{"norm": "layernorm", "init": "normal", "beta1": 0.95, "schedule": "wsd", "decay_shape": "linear"}
Each number is 500 + 50 x the weight over its row's rms, rounded and kept within 0 to 999. Layers, rows and columns count from 0. Numbers have three digits each. The size before them is the row's rms in percent of the matrix's.

# layer 7 attention key, 160x160, rms 0.206, rows 49-95, columns 0-79
095:427438433495507431584442384449486505507441453502530426521433533471548558521567492462515593405418456507506462467543482523537443474508477478516569523449471525592510460555543524473471487484505525539548526544479432382575504395536532405626461512
089:453562525518570512590462515546493580495460487554361568527522575555477541514499381564421487567467482449462553492572487476451494531417536442495476427494491501479449534535498529481433537493379500477478541523535460441359423495421535545446618488
106:542490478563550489484501608467438517469432501496469410524543483479537496554522425508518489481556473521540467422561531509558535548499452521527473528485547471603489520505468510449520380482587536449521515538462482532469397535460604390575541495
101:493461449535443506475496531604515441423479443524518568549642529481502523631462542553436531516494533497561537397398467483473530461390524477586514467491480519546415522495490464502440442497499450548474592558497399508463502473444472554511554491
097:552498569504580461452453499522483528546519517523572559445463489555500517511408515562511552537470368489469558436451571624557506514494519513452569454505483497521526557384583491569523501401499472502536546549543455579457561496445489468534552558
095:513540415565564575445520480532478472462459501545486501509534502487502489585557510547590509471502465510459444439546501425590552544505471446486455477596539416602519480528471490484446501620454593483520506528561433518515533557526548529492538616
107:510517552467524514564529425461533519511443467539552538526491516512510428493661533598528495522553522446486546511490393477540533532535565469442539459499429513480465568533497388488464457436595601511554595533626452551414524503538545487494568577
110:403549477601493453551476415482536452472631516467453555585427486564580486409404473544459453399575470577396459497500531443499477515563426529542443527519547482536450542412627445413552542559484499454444475507585592492490514592516467457487528467
101:547464575518487469461523480524414531456542486541461473516476497476545517584531505504485493422582500532532557402513578515505546446419534531497626520488463514481494533450501458553470424444459568506529490522435408483539473497543512466594476472
099:454603510640494533505538513470498436467499542456340633499464496492463404501532404436479532510414445500487527512520480580542503412485586490450501553519515473524452445528474538542458536457563549538467460506474460460457438505542467510520587433
098:491450436457512595568463497510582366453427560537435474523549438503463526507575472563565447458586520499512501474547550447522569425521439422504609462458506600477475503441478484475486481457586443391526544443506485583563580501575538506460447496
104:521549517573536549535485568485463576416437549562498566539517516495541470460547629539528511450468572405463524553418600556360528436530390589543454490458451517538583490474473501562463524481506500540449521519395509457472469475381392503521518598
104:523469600622440471556466498592538474564508502567473509535531476541509434474455537421553449538502477534456533551563491428460384533479474396468471547562489487497481491509461458534468490547512448456461498485481478452507523541441477568475477502
098:455510421582539519501511601564485499499530593486470459437464543455534590564565497480450522544536527495531469400362458481443536470493453539576497530437529494481499536492344400512440488558497589415484512465550457466520517550521483540476472511
094:486469484487584541506510554438435506565527558403514527496466505519463540548454481505478497525425441549553488497610546520477440416544476394548438467461534569469555429488515434479541627499526627510414509457421506495531513538561443535521475485
086:500460478608484497484480494454452378495507530502459484532456519476592515497565480523467539499517583527464441517489426499465516452476484543553439501527521498465564519554511398447457537450453503565461543418545585548449457449511525517553440517
089:508450405486556562468553461546536489510546470516427546563461541468485516490586428484570546547570527550530540423505441431497486438469466556576492448538474533407489513564466439459415534408497522381511549549438387534530526556606504588479540509
087:476515491392536508518474548477561524450557483512472359577512443414433527476521438423505572542554512459517538490514510435510385509445498518496480483435601649448553482515407471561494446477469547480413564479529406464504545448441523469473569487
084:448580527609394415503439495476524508578479424552425438518478525377499404542485542475514528500524508518497525544516511532503615504538558486417525535560533536506440631555488467517552547426455534474507559524406498444499499440487463532586511471
083:541559561530533525453467503573551482485538540529487398468448486488578412573527444452492521556647524570446532497539550551453446472485485506456514516574455477488535512521528536478515575497517498545529477480540645384487460517472512491427493437
079:520504544495470450455521490487471380436528401522489568473478445477467578403426514492541509558442547483467521542507493498412514598403469451481533590537522506486427390519538411466460446432537507405477509583449468445588348557474465505476491505
082:466450487499506512506525484456515479482496422497478446485550585497491476508459567606540576412524525502441525585501621508497471493423401406457500489433559470487471488519425458532476421476512472651429512571527469480513471491520514445511491584
085:551505497472494521550560450487491500514461514528479522415581385567577583536475485509492453500453574527548587453452571597463590449532542411450447533551562500531437498466548548426479425479447539573489537464468540512476469514499448452513451547
087:489479399497443506537506475466493489453509463541534534464459532516421448463432482408504585485539513464448471535464497445528560513517564488467565360530532388545496529427543408474442528489525481496478489451465556449488504517498418541513339434
090:550592509585568495541443522490507508597575557534555496540498544503508585517447475544489536475556563468560546477480488537522462513399461581516489543433564515457489551478506509541489489646501522517426493538566484421572550575463423493532474515
086:543492491543587520555471481563554522417467624515462470429532444489504480499449470546430461627428410556577551550515434470503489489520531502465679466447449480549528513504513565538473475426520476427452508560467520516490477456492503509462495499
092:465570440447549434568497506556514552460552566522546544585521471494530572491479438533496505445446450552490509409391551523588549545556412603445448499459506575519475590531466470458571510506414538425462552466508589518573512494433458503501351544
088:467562496462462492465360488540479380515500399525567555539556548504489555576473450503486591497550539488470582529441502530496562514474528545441431470451509534518555508512485582549483538596499552504468507412503536604490444531562572509429356540
088:506517521463456462489514514492494488502448482558546621446527477543435417419482477446392507472437513478407506543501475486562519517452545504408490479520457501467421480495605356593425468538435416379469525562505519512435510462482409546575542617
083:482624459556485451420461476519552514539513528428528492487454492450460472623521553545516480495530484415598518494440510471509445429524512488462500487544460462484517527544472554442448477442496555513471552438490448515463481494560433481606502446
083:478484455532522523421502461533560458481564535508536538399512608568534334522522441485494538475524497453566536524501496466551582456453429450521435567476533385459553530492413405510483462473462490499408487474502467497493492535530469513498410450
091:452469550596513542495534544450492435379408564447571540582496483510538513445504473387510426548576498473416492463496509498501565546469479499467554500557500486517517482538567398470520533530531620453487438468479494550538576410491512448498561491
081:421495479567480554542533516560463509558504453459527424548509549500523569483501412531521418537589464418550563533531559520516475471510507565487494363493451524477475460492460487503396497464560413647547470536416538574550462388540416527479481415
086:539451600534539468489577460504466586397448444469552522421453446566497454441468546542453609549598542426537505515404452482532493468445448409435474484477506580474575413477447526514606563577524482488546529408491513491553451519466528498542505476
085:551469506535483541489495445564483522537444528535478602438457473531468465488529545461434537496471495471480426598548561527471455560462558544475504524511562483436487509512558463556470453505477596408507507462432470514534621471493530418549456549
090:546492485446527536494442601492535531433530484562477542577500442379525569529476479547471482548410476459426382501472528490521447518494472545504468543355414482614467533516580517496552478524453433589486548476556490435547535521474463524549472504
086:520484547531463438409508467542560507401527478534478532612533532552481540429473479455475405499430571435536461557433352488466438475441531510454545560463524463514413494559535491432483540480427584518499496540547575462466516432462510522450553461
087:493502498548440449528519497496519450489532498501391497458548501429455456447437481473486553399511573522448493477513481542506435474414489568530473501458432473470427562376480422491489425517506431576565557554496455523498489560423555513472550440
092:437569512487545565489483558551560546568524543512482524561476539512460587510500524511530538494522532549490533520444539572454514430509494519490542439380457610576495569492524487445390460592453505578501517465439495442500549504498464525467486441
086:446515493515440454569471585532498593522418496430400546466452460540463500462532465415452490586493550496497539467510398515478479540479545501478535481634522537548492510497480477460403514483545461477455488449519507504454506464441457525462526470
085:504444466481543489553561497435544564582485486517479498619388512528501447493494583512509482590442456485483541539586524585460504604419426560399507522510577475561445504425476552523510451572544508524484424486522461566438397593466565547522426479
088:478469543558524499488463607575584517536534573507386543510498477544492519533507520481414532460538473451392584479479499538547524492500552488517484541498443483416503413532485462537510557507440406510442547477559610474629484448513577487532407495
087:475523529489496490530500539536554488415452489489379470498522473452473480525438449508434473516477564515537612427498511645532460496527466542544489497452511468462512486566460550593487442455463442512513558494455482476556510502556508483457498501
083:515450514558487471463487530453431510498461539507522520478447450519485516443553517539528458374565555451411501527437442431490555475521452592493550519549501560444393474521488495521534518493510412609521419565429526483487516521482494624549504497
098:480549516474545465616533432517562514599511567385492610576496471523503574430431491671485466517497484483522497524559448587503493546515527465470482436552533465479482460493422498480549463548490469480527478485560448500474484556548612505468574542
083:469471422458488538512471502506545561453575542484535542476512501498521540452548562571524374527592434492596428547532573466533546525554492392471487515476403470511504504549494481475393463442476517421516469424527507477476543480528464504514446486
093:462407586450476488485482552419481476460557472485438478605543501498606531478502443514523587565512480473481563536487505499505416483468501468478519540516454535541485573593531371538477484471559463470460615591531530481522517525398556415562574517
# layer 7 attention query, 160x160, rms 0.21, rows 50-95, columns 0-79
090:604539543513535502455503542367558541492467508479472467461552614431416531475515491555483598527482412535402497459547582426436551592522575426528496428574612473568529525513527510550452503468559463527524469558509499411356468514481499526519541471
096:484339491477476475550479503511415599474512437439457413513512505470399570509426540503589525501470499436495555471520602434527404548454498461500515543501507484562448520534544523446433455480492502505478493580509482521472406550475532440546573488
095:568489463470433516440473525585585412456435536469405480562540496516521470575500483502431531553533547553485524496505483489428431523497487433536482551525504505425556574458465472502573439483482516472509490494418600470511417455622511465510482487
097:514429386460581579436491478457474502517422390482469608469460499537482534565470388504535529485548472497512522516558453563427442497436497466540563464479498486572571472463590506476499535439558499474572568543435554502445534535525528483551581457
092:498472537546539538486492575570515398583512517486460446483434454487444479528585451446570491454484483465466581454484591559477480560500449500497467430481453489494470395598609480499532519593464572519497470523479416581534513434488416466529549542
103:421451517482508492481546462469494510431458433501454606472536423513512499392528476480545511441543579456438593370444463431551466490542487509522533452539472476506518495483478553617449512439506511446497447542497485469458426487582471484527530594
110:512577533492523476516557328531517483499531574518467512550496404466489451445528427533487549468482540602485526470522497497447486529413426546588435557448512485522382532515479522461478452554425566469667511524490559455571548521522510407428588503
098:544480524500532424554513479472544542511461517473446466505538510480549489471610568459511498499518485465537529418482535514451534569507417485512550462517520435472572498461415465488544390562513499455540389488554479470412395498484536487558390466
095:555429454473512512551519471473457664496481466430527486514491499486433550540469526552515480463497512479526523481445530481437532483457536455509504560532563442555443520503562569449538482540524485415488539488508466470540436499451655534438569390
098:541448450391540529541543405404416535481402485439538496494528487549498502548498523483531504426484511498580456503564421456559415501392522468489509405455501590460506552580454599559536547455446397477541596537509551590542476489486553508528600499
098:502533497585584602564533545478536500488557548500413476455413561556591393533421578558476452490451448419441484603496424496425487530467456609567471500487525463470468574536456538484388545442491497520553498535557365502558499527456394414472494545
094:483448482634462532523468445531506450539487515477536466546495532565497444526565562465534521497456489573470471549536522503555411498459548507508436553543472535526518446582519523480427598474476546606431555451485425377573482541537474519544464456
101:495495482507486467456506494541552488572493494499487522557584463396594470567484610512527528427437485440483531430424555508411499509562553571550437523481500615535416529542415499501489534485487531475574493460443547542493524386472500469564418410
092:454453532497520504444437503477455448575569417511557439505623505528490551588376538558461426566511481603473455599555470579473553420459474460491548516488523533554491508541419476463570448533483546465550485453461456464551542447502527548502518453
091:409424529548525503461510430383399486405523450395478427480498556488562539485435519453444443453619438502487477501561520423520498442491518506522479503527383570384503522495603489500563506494493429453550505565535417542535480457520457519531590517
091:419546601501528478488457491440491515542460449529479483395519579447612554553474514498630506496610570485499505468531470509567509485521568484506575479525504486605503466535505460444495534475517451449614470538503434470491495424460560519511479491
098:425601422466435426510523503455506479485582460524541554509568567550510423558498579487586448498461563466535490491414526398570470446499490511491502534537450436551482482466500519587554541426497506424450512475429565517515447460388527506584484544
086:459432480498516523608442516516520474502542458541413524572473585502496473573405483515517495450551423494476532586552629550441445496500567518529552488593557495565504522511578490489481520511487563458510460503523396580440443496480524512556533537
089:464431456396430487455490456471577461558570529507486450577541512399418454470448520541419494499414490461459436541406479509446527436556554532535540566428395433421450496497492477509403467525494592552462470476566603493506515521542429594536529519
080:591463546432469546499602547404502537522465497401420506572485505458411612485445545635512476430468518524503556578517470583496468452479530545496493606515537489494602559486451513528446491443592476559484552474546524469417436543540449503538503557
090:479570506501492529522460485451491526502425491578511551491527508503494563538410472485611632574426483526519525515486500532480468568390448472460530562516485436452590476483463444443490416439503514629512550489493565488552494466507500450505531597
088:583511568510519548481421533359481491490467500497520477487574539484552442462507545514478545557434530445491587534432535465436530478468600581498499464471583556522509419559574478480469470501538565534460526553455469603337470603484522539468468476
083:497423491453465472468505476577551590439472417440478404507561487536460522506508523450568576413570478547492407521518499459544485573523553484417466416466515475497538487487510581513470422551597507449498448523545520493457439550546500509478549513
082:555557505476448514466542532458605612522570490602559473523408454469433559547529413468562563495519554531489526497553445478434458548524500495511570490443422500464505499437477553596439382449488529458445445551615560508475605398462437464448509507
084:576546568523569460553549476432539570478571483519473394517552480537407552547526562521449488490526527425526479536487502488453468478535518495537511501483472504435540431484377497520516458511479428526509521535489576566446492407546575554493514496
086:553469408485477461443515439457519451485497472470528506484509595547451464627509452454552552534520572568565461520480508473419488460526505350502504531432583479505497475535434527448454545449556566544505496533465392593443490475500524534518529478
085:483508488447431471536511432490481484548472468472509483533493535484461564499577533457440368542489511466512429553565412453514536469433427442578473554436492500512559463493510498533463531589424587505472500470529435558477609494598503461603376512
086:517382401473458552545550500564482577392440434516531490382527509435498483459475408599492464494463534578597545483542559480484498508455483492452447507505533453524448518485532494450446525440506535516478560461499541452474617517379401556512443467
080:459481532524481497536490453562506424544471537517489483602489499557536501615511534519544493522472456572545542473559517576492555464493550476554424435546464558522563515406425595512435531459415552590547473514467488434551444421519506487571485474
085:562558539617571525520494490616482390472487414492488454550467435511515504448498500476588558592538398457490574552478516489531513504421444538431498542503432407581555443476514451519512419618478495491521496375487552501534506489513517513507584511
087:506449423462424443457532549469496463493501409529459521533500489456508460470531503562520502525502493606461467490564457464386544532446447544482463484495451444422475497374435431525374502619571538470518520504494466544422444517575471554470460558
080:567418509524505437601525542465521499570567564565389431518511425541523457501514633526451531522529528507542533508501536487496546588490466539511463449507513569537581520437403469407543417504531494464486551432500542528524562564538605470435482479
087:546523428484476467518549521539505440487444500495453532470499465466520510466518575473509472585467479487469519501410456492520575396487494479523488460453482468370488433490426458511599581556487460551430507496542442461563468474463642450521565519
085:509471430477456465447562468561454506505507446428514479566480566428570414564486402505465589448459537530542533504470494501509417526392542469539455428513409478537504503536438547576527519521446545530474456525526415467503484520516613499600579526
082:516427556529569536513500602537556537560459446482477555481513491496588526568532500504394453506523517453464462587542517461532471488516526606516516540578595413362565414499568541505537542475524451507560497477417521443555504414557408465520528496
090:492632512486540475371515531488547521499546600554556508555482606493446518493525447498424417592498509616473496539522483549563498624663447460478477448511483433546542504475473550537460495546540500535465488448460438438596428516587482478447482519
090:512526555461435505538432400441533462437421496510505411494469530543517495459481465549486483391470552530470447464465521511497552496566429525378483570450483547529507505530573499505564520493440546488511525384379583529503518547505452625517587565
089:407531503559532475571509503557536460490614439513533561518620467524484440550501499507450463395528546490576536515479503434582510501621517487446463478483629455443601513534515520514534468424512521465525474529564499492514480462467618524511542560
084:487523514610489495585427551495510498469433472512504467524490577426431506498503516532481589444570567554507535489458540477434438570465451485475519514537509458358499574527432488489454548504543417452440505593460591570435442516605371532456439450
098:535507543506428482512504521447572488511546500416449456501476478482511486460458469537394613525489482610433470501393592594460514472507490454432469629535525442496494519429503457504519375483466501516462570511525462533517576570586470523485445424
086:476455477541405601517460447546563548523480518492548378461416571528562495479394546495458551446511415528531473458461556421574409550513522461520473547555587456445543582486537558502447555520503521513501503449525532450530481510482483492464436494
082:465477570631568471534467498434497516519426486625489499496474572588512481509470515478517535447475535589488560638540499529515398494500396451474585437502501475485567516532499473441539465615512599480563445508435495448437501554414497439509464517
084:446459522467445451500547465453512487416506530512425540522589468447516504429436468472462503379490419486462548443525539442496554477570469592475561455473488492501502481524471431576417477592455470511563445558534456580564402470387498412498479478
089:545428413508543451540433487369543585462450604463538542477424480521483462430550470478548441529501399522412587552405380531474606455501448502426474550603562502460498584369499456526507577395527478546382580524486535478540502486577476552462587529
086:514433413539480461530462493501500513494534533491507500522460478501548489546473570452475574489560481533525482415486566491457521535524472465518480508474498529593513464614458539471440451431520513637517507540516515381442514379501539412547581441
090:406554489472468519494434491424535461499420422540401506548382565454518478554453533515423519536571551568496556595499479526504409534576561559398474543433483543495501520474446462490527527513520517489544482429461618461489493496453489559503388489
# layer 7 attention value, 160x160, rms 0.215, rows 32-71, columns 0-79
103:578520509634404431540422522416553434459533380557541456520497525369510536516503495542466559463486509454571422560544551576443512505492460426452588435548485525534519514444467536499505553503500534534482466550519513540520583503491540496393497541
097:477544487425487544535442564481475494537426493495539436505500459475536460530482562458455436607422478532523509534543409446463439480444530490523420554502452444480481470473465404436465535519481394561564473478446467564553502546515465561529496497
091:453503536445562526460524558561450439464574507520491462498492478445460501426517453422482527561522501414537458511440531566496471484452434481454484537505435480487457508533492567520480513539519514471495468534532469423520455464608483521572505395
095:545528587563575506528533586506468490483490535489541510512536369642503607489517529517505506469390453489452541472456515463566528455552560431470500565401400525590532569439512437529503476479427478474516485503470452526469417546517476602521476483
092:587482479516494587521526538560506496494485493457591463496590506498459531569530442575479473456464505523565495552604468495485471504471472551408504497351499589512390480484530589502461435488475494564481598541523554495651507534497554475590459476
103:545419560441498466568447445402545562428570467486450501503527501476430516566584516500566537474588547455484562523456482575562552456469458441570383454549495475554548465521590438501439476414466520525513429539485403448484468460549557516549449527
085:499544454506460445513501518534516538512513520511471574507517347511473525514465499445627474455503445528577422459511562501549432526517521462586577537527467519467463443466541499371440402530502520513510436475453514501493539502481470464478611474
096:586499561489473497465519434499513576460482511575516534477426511580561564468462526545478485545573624492588504500474451474493518497496538541550557501505531442517489461530451524563494458550478565476488599593410510476413444531497518487501472519
094:554535534505470439414584494500511485475503513578527518529551544412611437509430466457501459547530426448584550534498492460413466460441582560547656533528515509542477535565503502423592428469481441485563513498526473485576573506471535453520530546
087:484502547592472494501380496566559540472549470538640519519483549504465534508555431382518479453457451520490456361425490451472496521543449531472475517507484472518464481427470558495475514442493468493565451525502508512468501517467390546538504582
098:484497437428491514571492508509371434458535511438475471477480542593485492413430506533475547467467552455493421383463547545471525449572531500538403495506517474467529541480478529532579412525425459514505547471486465510485468555562509569516452488
091:438463509552542477461450486520458497650470468533516527523550434467573431375465503483504527578452505558486433529450447486416521514533532518481566482482542529495585452475484519486460601533573415421585452531523506499530534541405552513552472521
091:516465460453567552441542565629505445490506446438532571525535475420505551533515521483562513491580498525531544471474571497527434502521480663507556560513400590586536493464421465580529625496532442476464444505479514481482466459491601519460570559
083:558529487475513436556578502534487467591597592505458442577529529474488487561441575495458478555496491490507543474521488568495588525469479509406439385435490529569477436527526407478528409579504544489514479532475530484469527442493574536441478533
094:458442537456525530481520517461581547538510491538429511507530443559445443363536498454430548486443425548511486395518512435563495516463463540555478552560518521426526387567497491492524504537480471336414480567493560544495451518452497504541491487
094:461433457456528441455453546511545481408471402512453508531468459521455597514507577511519539502472558524484548444510499551494459456433523572513522448445544495523458481539429497477485445603396549543451535477515515507559385547464490488514539537
098:539470451498546432412538521513408514497536505505503465470482593331570462518432512584482517490567494433434467555401431480433472475456496465479484517456486527606528479529550531550580408518490488473470582512536493464480383512501455580499481443
091:512501488463554585471522547471546485512508461513486401427428525491557541557561474344532566482509477468587507483448511503538568492435580511596588477518514425415490545456567497540592499495470437495474530474510456543476549466462562573501474496
098:463537540556504440553472574535612550494593371529601490410433464463513481513461484547482514478427484504483488453456426492482473496459442530431607493575560576516525562491606410557573492470467524511516444556569517511518528418454525441416590571
087:472464487569605527589521418540532595651548514545491515561544461555465538509499529458506528545437533542530545466542553563494539516531533499548594454505445508402398527516535419512473547535417394537589536495503597473496513546559519488469487478
096:437428493555554549513565497609484541436468500508494564418415496465543490504477528650484496545498555347433504476504472524465517446517520442476493439513465365518576507474528462464425564479435428455442647514441534571606510539537483481510497538
099:508579479517378479466462540441402524495397561502551546535509484448498501476607500518489595478515565410494567418535512545546542510570570417567532551485564493455480483527580499539556601467571473481486482570522555591472492480598473486605354430
092:517525482558558497542465555482486538542486558444511401510573511532524500503464534582435470576443450539461476432495495631496519503593426525447589532583415413470505373517482569539447588436425464463544524472512434519502463429444556476509518484
090:439379558559510605555521535574505435450432489474555558556500576500443578530523446595491474501417504545560551477511491471456539517518559405502473459510479514540510415527537482427497443476526564537523517448489448482479540520524571599417506487
096:534520444402486481573447542473487581533563471381533520490582446487531564460476480507465395510501470598591489399420509506438419480494517485559509460465551448565458496551450518448528464437532424462496538526468554509439531522467514507524444464
096:482450524510539543505565509469554490407514537569538515492470551549466503459444403527471527448495395416643483508482543554403472468577448479529487487510419448506557477588476493435470516625538553460528530482585595463430512519505436403430408560
097:462558502513440479570431545548517502498522468516447534475500535514583442517546483449425559501496482593475542483468522400564506508579468524498508528567422560455445547457515453415582476494576389424524565473572465547561489527505571503465564458
100:497457531494471492462474522470475488548538469545482491464469532488474503474494423471443541522410578529477494480516514431496571439465485413580565499612566571560549592580516526413416431452544424567600548555460464495496465548533532515567521550
096:504509453445560474416526497511508507397505523545446527548502465458495527437533540580565523520340484492572402480535574552457474646572570546452496477501531530434522555500458466507477510469467495572488557515546480505479474624465406579522460495
098:517512466544474475509461542485447455528593562429484501471525534446390600424562445625479579482518440524517460509535488435460497497491663492508514482393500514478545468529479631569475488506471504500555582504483558482511409413555486487561457479
097:435573523499419495479472529465485469540470542450442462550503437488507529423540415479508526617529471485551424508535593522545499520448574517506462538530515515468477417533572439461426604487503568549511586503487479505437419486480551407571413497
096:434485526417571550435513520513463503575431439493440465585625480570548467542556388565517518530436504506546475452499500483476585484462557573525469496476455541439471425422398497439524489535461470509518570512471413459467470590561576522474454487
107:533469459561456510538509398506533562505472473493507410458424502494566356365494495468495452464575431537475569526493513505489441607526421496465482623589556506443518501540540544544421449447461497444553521493521512558475502460453428412573452517
106:502514470583425509511492535454454503492572520512512486454451559509445576529459404469600497441542444387497451444532496480576511578506491549527512461470493499482558476559538457580598478438460480545483514517516474477540555585616493455588523472
104:525570497417482524554546524498503570428538519466459521548495466473522446493519540364480556427473496445471499510510481575463473565590476477524526463568505479461492513419436406616507445528621540480481417544559442463457544481470500529542409495
118:531549538452414427519468508503502475507514469526521576514498564378515534514434507460475438578458395516613495607572549480449532494565512533459542513472484506465530494439486502464514462564517649482484577478556382449448523549494404439460465510
120:544468490483471541557539528564415486632506473504451472507518521501529489434467538471497534609449544504587427417550442569477525469476476437509491544488602478553524532548514544571534507437444540604449488569477503518569493453578438445580457528
101:550432494469494481498535478563439545577394575451427523444534562513512549561492537481443584415474479565544526501566543441601468460526517499589421532561412521473480441368515502525558430455467425514591551438552397492498420512509482529518507491
107:512492469572548417491498451493568405537518504553440384506443499496519523497429466458587542495480535462569509510586431586475532526532518434501425539472640562515573559467485523450493560489475490527468581425503488479512553498508532430477532441
102:534545561440541505459441422523438504584487422497549523509475541467604454418513557458449487401500494445549487571437460478536551390510499543504447431543534526448417487576458547485456518499565574461438545504434464473533430448406549535491567490
# layer 7 attention output (transposed), 160x160, rms 0.188, rows 32-71, columns 0-79
093:474505539427495434536549439520514527462548541398464448539467543475436503471457436504435459472486384584408594450582498402444420479468488472512558533475541461440485434570470369502479444487600542435454455503570518466533392518515503566562532520
085:479440630534494505433523508452467580503558447568334405549519491478452550503515529551464546545525472503583547512575545482536542461451480438417601556442482452499530473542547468553500474537494565498496547490560475405365456421463477481457425504
093:546453524524447477566464555411499571507515577471554490494532480477556451532507488533516517497463505459515527474513526526518463516508581444435527475505528511469526574458506539384510496412505571531419526524495537479467508433436556471580448573
084:417601511512471537506532436431457542522569545479494539466533558441548470526560563499488528504553581529505427538434424523488540477477403546435540515492478550450496530544406525438577517483498516466483436516533451470647563617494596410510486437
092:502510507468555476448535439505480533548545556582480492440453559466460577540556456508588561517460511546451430454424530373483451439559552448437486522391469551502519495506440482596514464593544583482517471490537482487462503464511435568458623463
093:508596497496554526482522526542529505466520540432553520445436421580428485545507448526505533503439426403477441550449468498509584513562569511464570548532469413420439514487394507485561536455495453506570564514518475508488465511462507412462485470
085:490519494536538524525511566524476465488488491472473500531469595441574533428520591590431488447553509559499479480544525553553513471507489550404364509481504477452492578457433440527503517578566491430505570477486502359559461524518547415607559513
092:510553505567535433532446528509459424519496644600467560508503453379568507505528568490496521499488381529461504548449563553579498504551482533450459505527499517494530624510513577576562475407502443554481474499465539613486554518559496478571515505
093:443537490557466526471417544393390454530462425450418378457466539493407525504418528545543491503542489450377520490512495553489543454529406464596503470511458504586465428560471506507556522542526567497534441539588457535344547511515468574484572501
087:531550461400608514541563494486518486476503397444510487492512525474511446509447551620437520542484503472613648512486459515561436536459601464519563455506592469412534481555514556551520480468572509507413518524444472541538427556526495512463490486
086:430540510449510515488550538509503423512468512517528559398414600482605482598456448493544530465513457519564517574477410464490562480479503430383471469481419511515429526582542609496450499438491475477504421511482574460630508440495498436461523561
086:547547493489442557522530567525482495439526501443521414518587567536509565512474535636502508387477518495495543536492549417539560565380485444614528529452463511459525462483518434491508441638521494541536455528573481554399463564573433545536501496
084:424440511512484542448517479477546588464481564532487441554491534500382503444487499518485465486418559512500421527428478570434560539462571493545439547500575551499563572509557565409427441531446518441477441505438596490416487612478560512472461450
087:539437507561466566476480460527505547429404504455510563490462496429500522491577539454524501583400512437469429512561503463540533358497550502554571483590575494479614581522519555552518547514491571490561526463480538510524520509587510543539569504
088:574449486538483529504601535496592518461497496439521512405526542523527540570496527555566503474566523493474587549486594547354529520505541548519584448454548413555467510471465474505518474525621533540581494551505495605502560538542525451529507494
087:485512562501485487566499511481387466458518663484527528518442435592465480430545438613531500472459537522428422520371535494537485475537577448408527492481439559502584547469512511534570544423532449441461483501495452531528507468542547485453480446
091:557457482563520445574517489374435504550468631522506479525536458489538523529464480446495440496443429484547503561642494502440545513540510495542498459484477501603491486498523514466469629513547541497487505507527590485568513507536552437444562542
088:496492544575507462563458480475484521477479503488491574519508428455378410528538626519425491469578539500469429551544422513475480549615455448542439499377481424448590543571478558448513441441529578476476502552506464442506467500582461539467525518
095:450447486475514569454453565527526446486461437394456459536631533472404475539500516483500465613565483471557564517572562463511464555538487515540443557524531507457508413587428564416434453489579471483510472475525609570502430527488484514511456457
087:609466475491420567413454593573528553449480601465483404511565480545488502471510495509536555535527546524392468553430479458507487496469445531470418477453508515585551418475472618448467441415514590601511583520507453466514572514499481467565550471
089:548463503471496470368492441555568509569476503533588422593544535485405547469447454438444533423445544503527514553578524525538481523502437464497555553528524503507411508490473465523442547508507456500508452568485518487483490515480594522462567476
098:538560573581532483515504446508611477512491562520543647516379464573360379427426566429521471410506494517526463450525442449493443509396424594488483499532453511481484502457481488503439519478429501518514427488547485465399475446439478544430576512
082:441516590404481516524578450560471447478532537482485498487554522480447500483486515442488493493493486457531540543438522520441489494485541450467452543532606559588531514440501467440588589492522572560483433504489605431568632566605496485487432543
088:492545545359552533433529513473481566511500462541478426440507405450549477410555530443500501472490581496426413472489484530553467484507566545444478586422522625517421568491532493510513487488447567420534462509533550534665529468436541394534556593
094:451473498537547551587549445526519530481502491562420487446449584463524397604548613526554473482528416465412434513434486522492599462461493481470388451507484545512498402494602573453457521494444586462393557452439514516527476522547475517489583482
096:513533465388396447563462596506524553577483507433538464503504494403523403498480538525546505551510507532424540560520590436580511537532531554564506472471423527511428532445460516510533520488566519433582546428486553596501517529491554492542584534
100:493527474486463560487482495447491546479500404413510482468570488404503499469487569470536392480433499512563445548494392488447490483435600520521517479429571570506548557633468472562472508489468527470525547483426562559462609467568480629411467436
094:540579384540456535480532459498450527455458525475501558515497512514557396451546504566511544447555404502458497490478554456484541518474499504493412476424519413436527362590446516524476597543376547402474490512504499589412588508409523416403493477
092:476434549539500559477506461468515507496565494462484522547493534531624531490502396556538535423604521559503469522494481551532443461470450514525520568529500523615491433535407551540461467621540519531596431606451555490542441396553472490502539534
089:471486463496535465481448554467552547481452658544546576461481452556581487547536433477519552472460451464522466445469505452442533534481432409488535526503371518427507498564520501550532534404435527528455453516509565561573467532442512447455503540
096:429521508536537546564505491539567522413533512522492540543503504544513379502475606515510473506489594531480500533491412454472500495552443596519436591477464460461470555493524576531492443520492510482516486487475416530579522457545394439536573473
093:549592494549520581550443466542487579455617465558564581462458525472497569496485457525478488497505480411505467463463516562533402499462558507412478508468494488510597537505599469497604521450432552523566458511444595448511594457385464431453521508
100:541541567498465531470538539499524429500524502479531519514480469478503514603600461479555535455507483466531393462478532440476616447508596587518571502494523455540511463506564445553635533537450498475503469483595525460567468521517477460452491482
107:441444501483433545495561493505529562425519548452428501455425571531529552484511493454536557435527530539525522491420522494549450442460398492492474458431519501581501432472402521356480490518519537443583434539492477456574497472489482517435529494
104:502504457550523500429470446518421450628509421516511602454497541545506511568478464541556482588523368572388417489467517462539516439427511495590440561546534514559500483608513576439448499572506442513493438477492521537518492517553507480493536570
105:536512481588491469540572481530491506516471452531500567481485525608482464493506523560487535463467520471474442461418504445502424579431501502516471592487562490499484495551585529523500450522449486448429501519517475481478541487490537567495526466
113:499508481609457512468500430477526417485510529466500466482431472415469475547418529442425456450482475522499472458477497501505499586619487469521579506436512508490435595506431522537550428474547523472501506593504555574522552556532479440495553459
097:447494479482591570446528543513574565449586537532561475518512469510421394542529469503539508509563531509478496526446541401527461497450390561417413460503499480544607544621531541462578463567523491526434528473509424491541564634459508464527563548
101:466489583545475514676408551503466444450458514502418468544528488536511594567467567499552525447482465472499491465556557499549485539476501499501567465490518525484531631589557447418548454522545541472469416607490443486461546545518470536527523542
105:536462482528501470520434498425538404413504481624524534483505503588400462526506567574532504528568524466496526481594543402497516547504501530526606567572458460461512488473476513560483506449518424477538511437492562480501494533453435449478507515